From a checkpoint of a small transformer trained on Wikipedia: rotary positions.
Each number is 128 + 32 x the weight over its row's rms, rounded and kept within 0 to 255. Layers, rows and columns count from 0. Numbers have three digits each. The size before them is the row's rms in percent of the matrix's.

# gate: layer 4 MLP gate, 4096x512, rms 0.155, rows 1590-1645, columns 480-511
# up: layer 4 MLP up, 4096x512, rms 0.155, rows 1590-1645, columns 480-511
# down: layer 4 MLP down (transposed), 4096x512, rms 0.051, rows 1590-1645, columns 480-511
gate1590 101:131108078152122099107165101100167146123182118100132073126138107176132179141136138150109114140042
up1590 099:112140116139177068080114079134137158153166122119143138078065137040149127137201165158070112102094
down1590 099:100133147153189138084123194115149136131111154117138174089144100141146154141155078123064134129083
gate1591 102:145079150109101082162135146129067137137098066173161125145170067105191091064077169119070127122065
up1591 102:110156083145145112187053135122107144160105106126069087150133102111089086168146149103145112145146
down1591 100:138077061104142156090102142195131090131121075142110131126201154125081119146134199162146062211109
gate1592 097:165130145161132140170152081145153158176077093143121139132162099149131147108123158130115143106094
up1592 095:108108093140141146067095151116144101039117128184135104122145135086145130137061116180089124113107
down1592 094:145113157111146174110199114134157092110167137140123129121159139141125140149088163093142140127148
gate1593 105:079061114196115121109125105157090135095112167107106108136128174097133137091117148170097162128194
up1593 101:077126129077098191129152109117155148068150084111124155146202118128126084184095155130128148148102
down1593 102:098102123106088160127123103145107140072138107094118117093149076115130195130102114109142099160101
gate1594 102:179064189100098161083115170150155094084154102155131149141178107140117086115128149099127131073131
up1594 098:121126156106139130131146141106167131131140086135130114092085101157138088161144137160088122142180
down1594 097:132191102121174082137164062155099118138110091125135130092106123129155148139170139149139110190112
gate1595 100:125132119104147192116089110156139070081138182192102113108131144123111158104139084118116126060106
up1595 100:160092114171106150173133098029149116093134120068077109110123105150095138156125103174064173169114
down1595 099:206161120219132193091107134076094180132107164130141153121158128156155174149055084085099136148135
gate1596 101:129143128158146112127176101106147147139146153179138130099145110141169158109166146136067165159130
up1596 102:120202129116124187142106104097141071143133150177116156167059097208128158123130118152145115180159
down1596 100:116121107097158093106081102131102163116122128156051088163056103102163132128168120117131074106088
gate1597 102:168094089126152172092147082136111141154147130128168122093126144111109170168147145121079101180116
up1597 105:189162170154169174124110133100164121106091174139142136153101139074084141123183104183133128122181
down1597 108:143161135134138132151146099121105115096089128121143106134146106129094138117147132128117117120180
gate1598 103:068116115103135120113134149138093087127150132150120194145166184147099181100134179159109161179085
up1598 103:154164132096144102123132114089102103119102112156168163034094125178056134158102112126136160099123
down1598 103:146144147143136134168124135157182156163197110094154093159133084137086096140076117133094121114052
gate1599 103:135150120167095122090110135229067074145133128080137100124127127132108148143159086196120148143119
up1599 098:145061130108104192124095118078197142146138118149139126126118144132169153139093168095133079073145
down1599 097:111161147181140110133091141185090124133108064119109145152130163134131039095111103070149155151118
gate1600 098:090192086180118183112088143142137102178132106110100101080141110094082156120120111130059106074153
up1600 096:149151122140070137173094107145012164116073148086171132113120107146119187149127177090089117133128
down1600 099:145211123123108146178157131156103106151119146124136108219150136158058121074161124096141137104125
gate1601 103:136145169113091127074089106158149096114093135095153111125161166091121144078146143114143139174176
up1601 106:111071060110150172178052168167116158161081117141121118100129109098154158162101107115140175067111
down1601 105:124133053111086142146130119112157151121137120154148080147112169183112115153114148208123144039078
gate1602 102:113145191129178141114081090086103143135189152115108146146132144092154103103072125102153094116122
up1602 102:118106079093107098142061130149143125125122163063136165121164120154138137170154154122118119122095
down1602 100:121019154222146102064100134115174149154072129137181193130123096078134154126142153144170081142123
gate1603 090:147176139086139088139090174130148137115049119111120095097128136116166131151206128174159134129159
up1603 094:160153116039219116159145150110145169119191232103167124122103114108076181171128090076047149103221
down1603 094:115058113157135122124122079100073141170142056191101112158148172124064140144122124093101144178080
gate1604 103:181156144117110149181102154132103178068118067154175135159098124150117073093148108113056159134145
up1604 106:092107155119127112124105141150162085172099158157139128176168094122114122116094119167156106141089
down1604 103:101162157168083087158169117139074104157058143117143119124141101047158133129182118164113123128108
gate1605 102:181129085122125209104104102125149114085087135100106108155169081190129143074093133212185110126100
up1605 098:134058149088167150120094072070109204081126192085115111155136078160081107117172026143101095116156
down1605 097:156157115158124167144092127160105073153135148136105113154194122151135086124077104201143091140074
gate1606 102:106094114128179197126093099182142123160147140169109098126104155169126131197115082126165132124114
up1606 101:127149138199101149069134092127145126111158158134093173142127104119115056153166125070076096147166
down1606 102:087160185125140126188168141120152131122124089137096145127093141125131128193114105098115109145120
gate1607 097:164105142150068098185115143159131137157144168110147115171029110106063117142060117147091188149110
up1607 099:100106199128128091082063157125109013123127054118130140133165106118117090092160220120128115091120
down1607 096:099106117145124150156072098146140080084079133148122142111125080130071109158086163119069169169135
gate1608 101:120150161167129140122126111154141147103149144169130143149151158145139111181104149130161159111153
up1608 099:115117137136117187116168112173124099105138157132082151106106157128075106113119099143135131168127
down1608 105:125135161059128148076177182085144121142100054130125146097113082110093193120143181132135090164163
gate1609 099:114120161116189191133131134162128122172149112090169159121146048077104127169112202121127126165135
up1609 101:058083093099115158120101170178091105136108139093109092069163066116139135130053111127149170211089
down1609 101:090087154125135132151091115158113137136131100141108159139159126152203110103117149106112177140173
gate1610 101:119139115141055096124096191103108082170108176108182111149138102144045137147144113105150107164074
up1610 106:096119116139106159097115128105082065112138154086180155141115186142174146130123139116129118083170
down1610 103:081107111140110143127147174195137109095090157086178159137113145138103156111126139078118095135118
gate1611 098:124176176097150142082145193128110105157116126098129107195106101115111133141160099121146160102091
up1611 096:155151210130139121152165168169133111142088139125135155145134124145133084083172111101119125115161
down1611 097:209115185136213090101177076107144143172093141079093132143142118103136101131170069078139136107119
gate1612 102:080137156156074110140084162129130193120083142188155135141117143157096130176106084137172071109188
up1612 102:197173083080115117135120132085143106156121182082152115087131118122181168131117103101158129167084
down1612 100:122103114198152074169158126141163108134087100140130089052048138125124098112149129087112123099125
gate1613 102:098087130149174106108139068116056161081116128151121085170136122184146071173136159062130203123114
up1613 102:136094132119101122151147177156116156142139144115125117091142148126160133134225159108126157121119
down1613 103:096082063093154120140176091134114108106120138121139082152130053120173083162121141103102181094108
gate1614 102:122146104172138110114092136108103153096094114133045103125077148136124094129141138121117145170177
up1614 103:143100123166150130120138181140144153068155130102120116118140125084106121093099158152107093154146
down1614 103:139117128127179109148101185109194145138135141099101054114215137123165123091121089060163169146125
gate1615 102:162117084076160138089119109131167118185170135123125136129155089154132189093125132132157161112125
up1615 103:134103098170154128128142112114191182091150196106148115168124100096164098179146139122200119087121
down1615 101:089113132139120175153090154123074152098108173098136153119156176124123073124104117110080190110128
gate1616 099:120077109120156155102076118041136127158141181060150140138059168121128140159107151100194092166116
up1616 097:156116166115126079133129102134145176113062121130121158144126147112095066170159109088097122138124
down1616 100:180099131088148163166081079134087172158100140151085144054124117105117090137163144096092161110117
gate1617 103:072114125088161142126130120158143171088125157117112123136127124116082123093097112167129134103106
up1617 104:080098132099168188146112107123134188104160129117184127118163163177121141126083116075143068083128
down1617 105:116185101165106115142091129172125150109118063070139139130134115154160122156087154144128137206161
gate1618 101:089156124175169116138161169167113047115092161202074069134184092184152051163086121108168146055133
up1618 097:155080175133106135107100134130138176159147094149200138148060137149130177101115110216071125140131
down1618 095:094170088120197100083212150130135117151070137173107076086157100149150099088114164120146104145196
gate1619 096:153129157137175185112119138094107154102083125210088132158065155185124155187131151145121127159137
up1619 102:066135097181145135129156133169155109143137091126135161144108148131211122154094122111185120122135
down1619 103:106143102169134132201157095140111129105160064112130157114092106145162102081140120138165177120168
gate1620 105:094098125099154114150114117122128158116109134142079161174107110116125077073109116149180131122128
up1620 107:145117146091153079179153116119129101093099118150098141186181157087132141106166108156132120127174
down1620 107:129088182125095133084174120173137078093126080115077091183120111100153081075151112132131054106138
gate1621 101:129127161198121062136097110165152126097142184133098166137165191158134122095111133107148148133110
up1621 102:177135123094082161086152181129133139103117111117162071078114085108174145082151113104115112143095
down1621 104:119132092116120147145086158089059166107107102127164141156126119061191143143118177086074133143172
gate1622 088:090120142079148100143132162113167137090152118145153118168134183120163156179143126080091152146193
up1622 091:150091135064161111141089064136106172111151143146157161128092143164060108145105118162178140116117
down1622 090:138150105161155128140148131135160132191102133072137112114146103176150074111089137100129090166106
gate1623 100:097182087116118157170150148188152125063179183120092099082082151186084116103138125145119118147118
up1623 098:041076087106148108078133102071126182073137066144150136130099119150175106161140160154130059165116
down1623 099:141140167157165102146146110108174165142109098107139113135149184096156138139066089185132133105143
gate1624 099:118112161133178150149121163182117113110178187124127150136139102145112132128121131067137162093187
up1624 097:131134180139105087144125101051155132096177109132096173126101102163080145138122112123141182174086
down1624 098:113099160075144124097154183110100182128175141100101172114119119168139112176115075103134087100167
gate1625 102:083125141128116140130135141141128078128119111103117132177141143158130116233088116137159036138090
up1625 100:130117066052118110180100118140149078130162132139105139122138157140122117136116088121121120132127
down1625 102:091081114123096130073117116095165122156097132100103119100133097097102072142158117125164110121114
gate1626 101:122162188161131210162063105153164206167132179120099115154148132161119116121098154164104136131152
up1626 105:122183081150118129173098081151107157169115092206072088188102066095129142093111110087138126114182
down1626 105:138092107159110193207088178152187130129155116135148155091107119168114113111143103134124125186152
gate1627 097:159149126114166122067141112139083143102122152143125185138124096101131118079091203131103091118160
up1627 094:138102143096149127151181123129109160150106134136091136153126145148119178124150188077082094141063
down1627 098:131157129144179131127142133145143149097212157154137145162166151171110155100100159161149131084148
gate1628 102:185171146120095103103111152134158106128139121162080175055104118162154189128128123109131120092128
up1628 097:182108082104109153095161158205055127084080133102087126108195116070113116095089170098118113109189
down1628 096:095138077107212099110098083110145133198163118144160066104063106130090106121175142119100109125122
gate1629 100:091065138104127133100055140059102106157165041128099139110096163085127105170105158083170130135126
up1629 101:135096230083092104153153118131151136121111117186098091083140118127088100127113125121132154183120
down1629 102:133121121076060146122101172110126107134135078136147101078168095148129068127080211103112138126125
gate1630 103:177157095139092144129136158166145116190143139144097143150125133169135103162116194164141110114138
up1630 101:114118124131140142132154052143203141154162089144073140194090153093121150155168193186158139127140
down1630 100:121107171137161110120138125136141112086115084140089126180144119136153053118150097142177157152132
gate1631 105:102176086112113131092141130107104124066108121096144116145114081103087111122079163145135140139115
up1631 105:151136124043159185068090100122082157049106159148166090171106100105085074161165083189130159150155
down1631 106:078160125090077119176147144079115078105113092110078123110128185116110106146146120179146130212145
gate1632 101:114176118217123118097094075039105151121089109111177148155089135087096175135101059146105163145164
up1632 103:130213053209126174113147115125173112093164151126145148082144137106102113097083123138125111169139
down1632 104:101174130137129157112175110098136178051088084114111080131145077089084060151046142118133164110135
gate1633 101:125084162130114103118102150102114136148114122079130071157128139120137106108098145166162182105157
up1633 103:142172144108057119214110110135138118161168158108085066095167109141167131196095116110104130140128
down1633 106:131124101118113147162121106102100168158089151190189139144115050127138118187172084149144092140078
gate1634 092:131075125150108097141117129066053082155133123231137121206145123131143153141102162165075080135210
up1634 093:145085107160151119059142160094127148100061117164129140140149171070134110148105146138134161132155
down1634 096:119183168127117136125131144122034103089099162106096074109143125132115140140116119216127152154091
gate1635 101:112115145137153087190162127076142165053146136086107107151161162112142182086163138155151139132129
up1635 100:091093158114106117118107105073141119136125110167180132116137146117107111138113136125089143123160
down1635 104:154122149121098166088080099086171100125163143145136119161105112141166159148186120075111117174124
gate1636 094:125081117116127167093068082111106083100110156095116179161152115150073141094120144152149113116093
up1636 097:064212118090093088073119152083087191147134090062076148102134126131132145109132134132145125144121
down1636 097:114127151092063064086133109086118088189140111123115158135200118144152109113134105178156090154146
gate1637 099:134111132155107129116108143133075087085162146116117096192097141079102120154059143126129108167067
up1637 102:146157141147188088096129100100108112107141182134131164173155130099151113156137119152112175084097
down1637 102:097175176127101120110084082162186049118134100174083112113149148118165218148160131156135135121084
gate1638 098:140105117181105130151108157114160070124158167086117185159149081155083085168197186124102122102114
up1638 097:091107101122108136132127170171158166153180154139065148100133107145129121111113138079136118160169
down1638 097:177134090122108073160106162111143136144116078099138142124211076150111141104146109095102133185099
gate1639 102:086141215134093091112156098096135042173121089042170105096134094154110095106144068134135120181095
up1639 102:096075124120148072084091110120079084125190091114159083119122109165145096153143111156103117103124
down1639 103:117065104081110151115161119130079087091140103103176116118103166195124112074185135106160060152082
gate1640 100:210136199118052086066125092137139137131151174157127139055140118122089168116138161136110093137094
up1640 102:085078189134127164058101110159149160115122147113073130092112077133156118132130120167109118157083
down1640 103:151150163131113102090141178116103201092162194156153173101142104143105135139120151107122049162127
gate1641 099:133133142082114153161160163105125074116086119155122137104129222160129130103184109114132165103106
up1641 098:087077100146167170152114135177100116132132114152066127103095171153109093127115114141162158136168
down1641 097:125047069160082137174159155055109115196130134149108117166065154161144136144156092085158174100143
gate1642 105:165152076167197175120131103137086122141160150151108115102137166133160058120130124140112090135112
up1642 103:136114126148099105114149087107117092110151101120148133160158127068143146116114179072080120119099
down1642 103:103161129147070103130063126139158076141165113096110158140145135126159092148193119119126151135113
gate1643 103:114125135154136125105138099130140113167075170148184109114126047120148120146181111084114143153165
up1643 099:124082082150135150171174075147098083160111147087179154171139079118104188158092106089138090173110
down1643 101:091092105114188104128108135127134093136070129139150128108127078105138154132161141140126080131091
gate1644 099:121167108152137134145091155162131119072112139117115135114147154166163099099153134125152150146146
up1644 096:170211097098167126072148130161114160131099131169155103098117105140095127103153082110139153091135
down1644 097:108089183149131239131107126169132146170095182105148132192078167149075073164158141126095132182142
gate1645 100:143151131130176150066133130156099122096136099213105107105155151097140085187173079065122128072151
up1645 099:133110135154072029156111177156167109183131133130110075149153088118148105109123166146099113148151
down1645 099:093069129175114086124188172118162113130146072111188167174103154123128140114103145134151118069097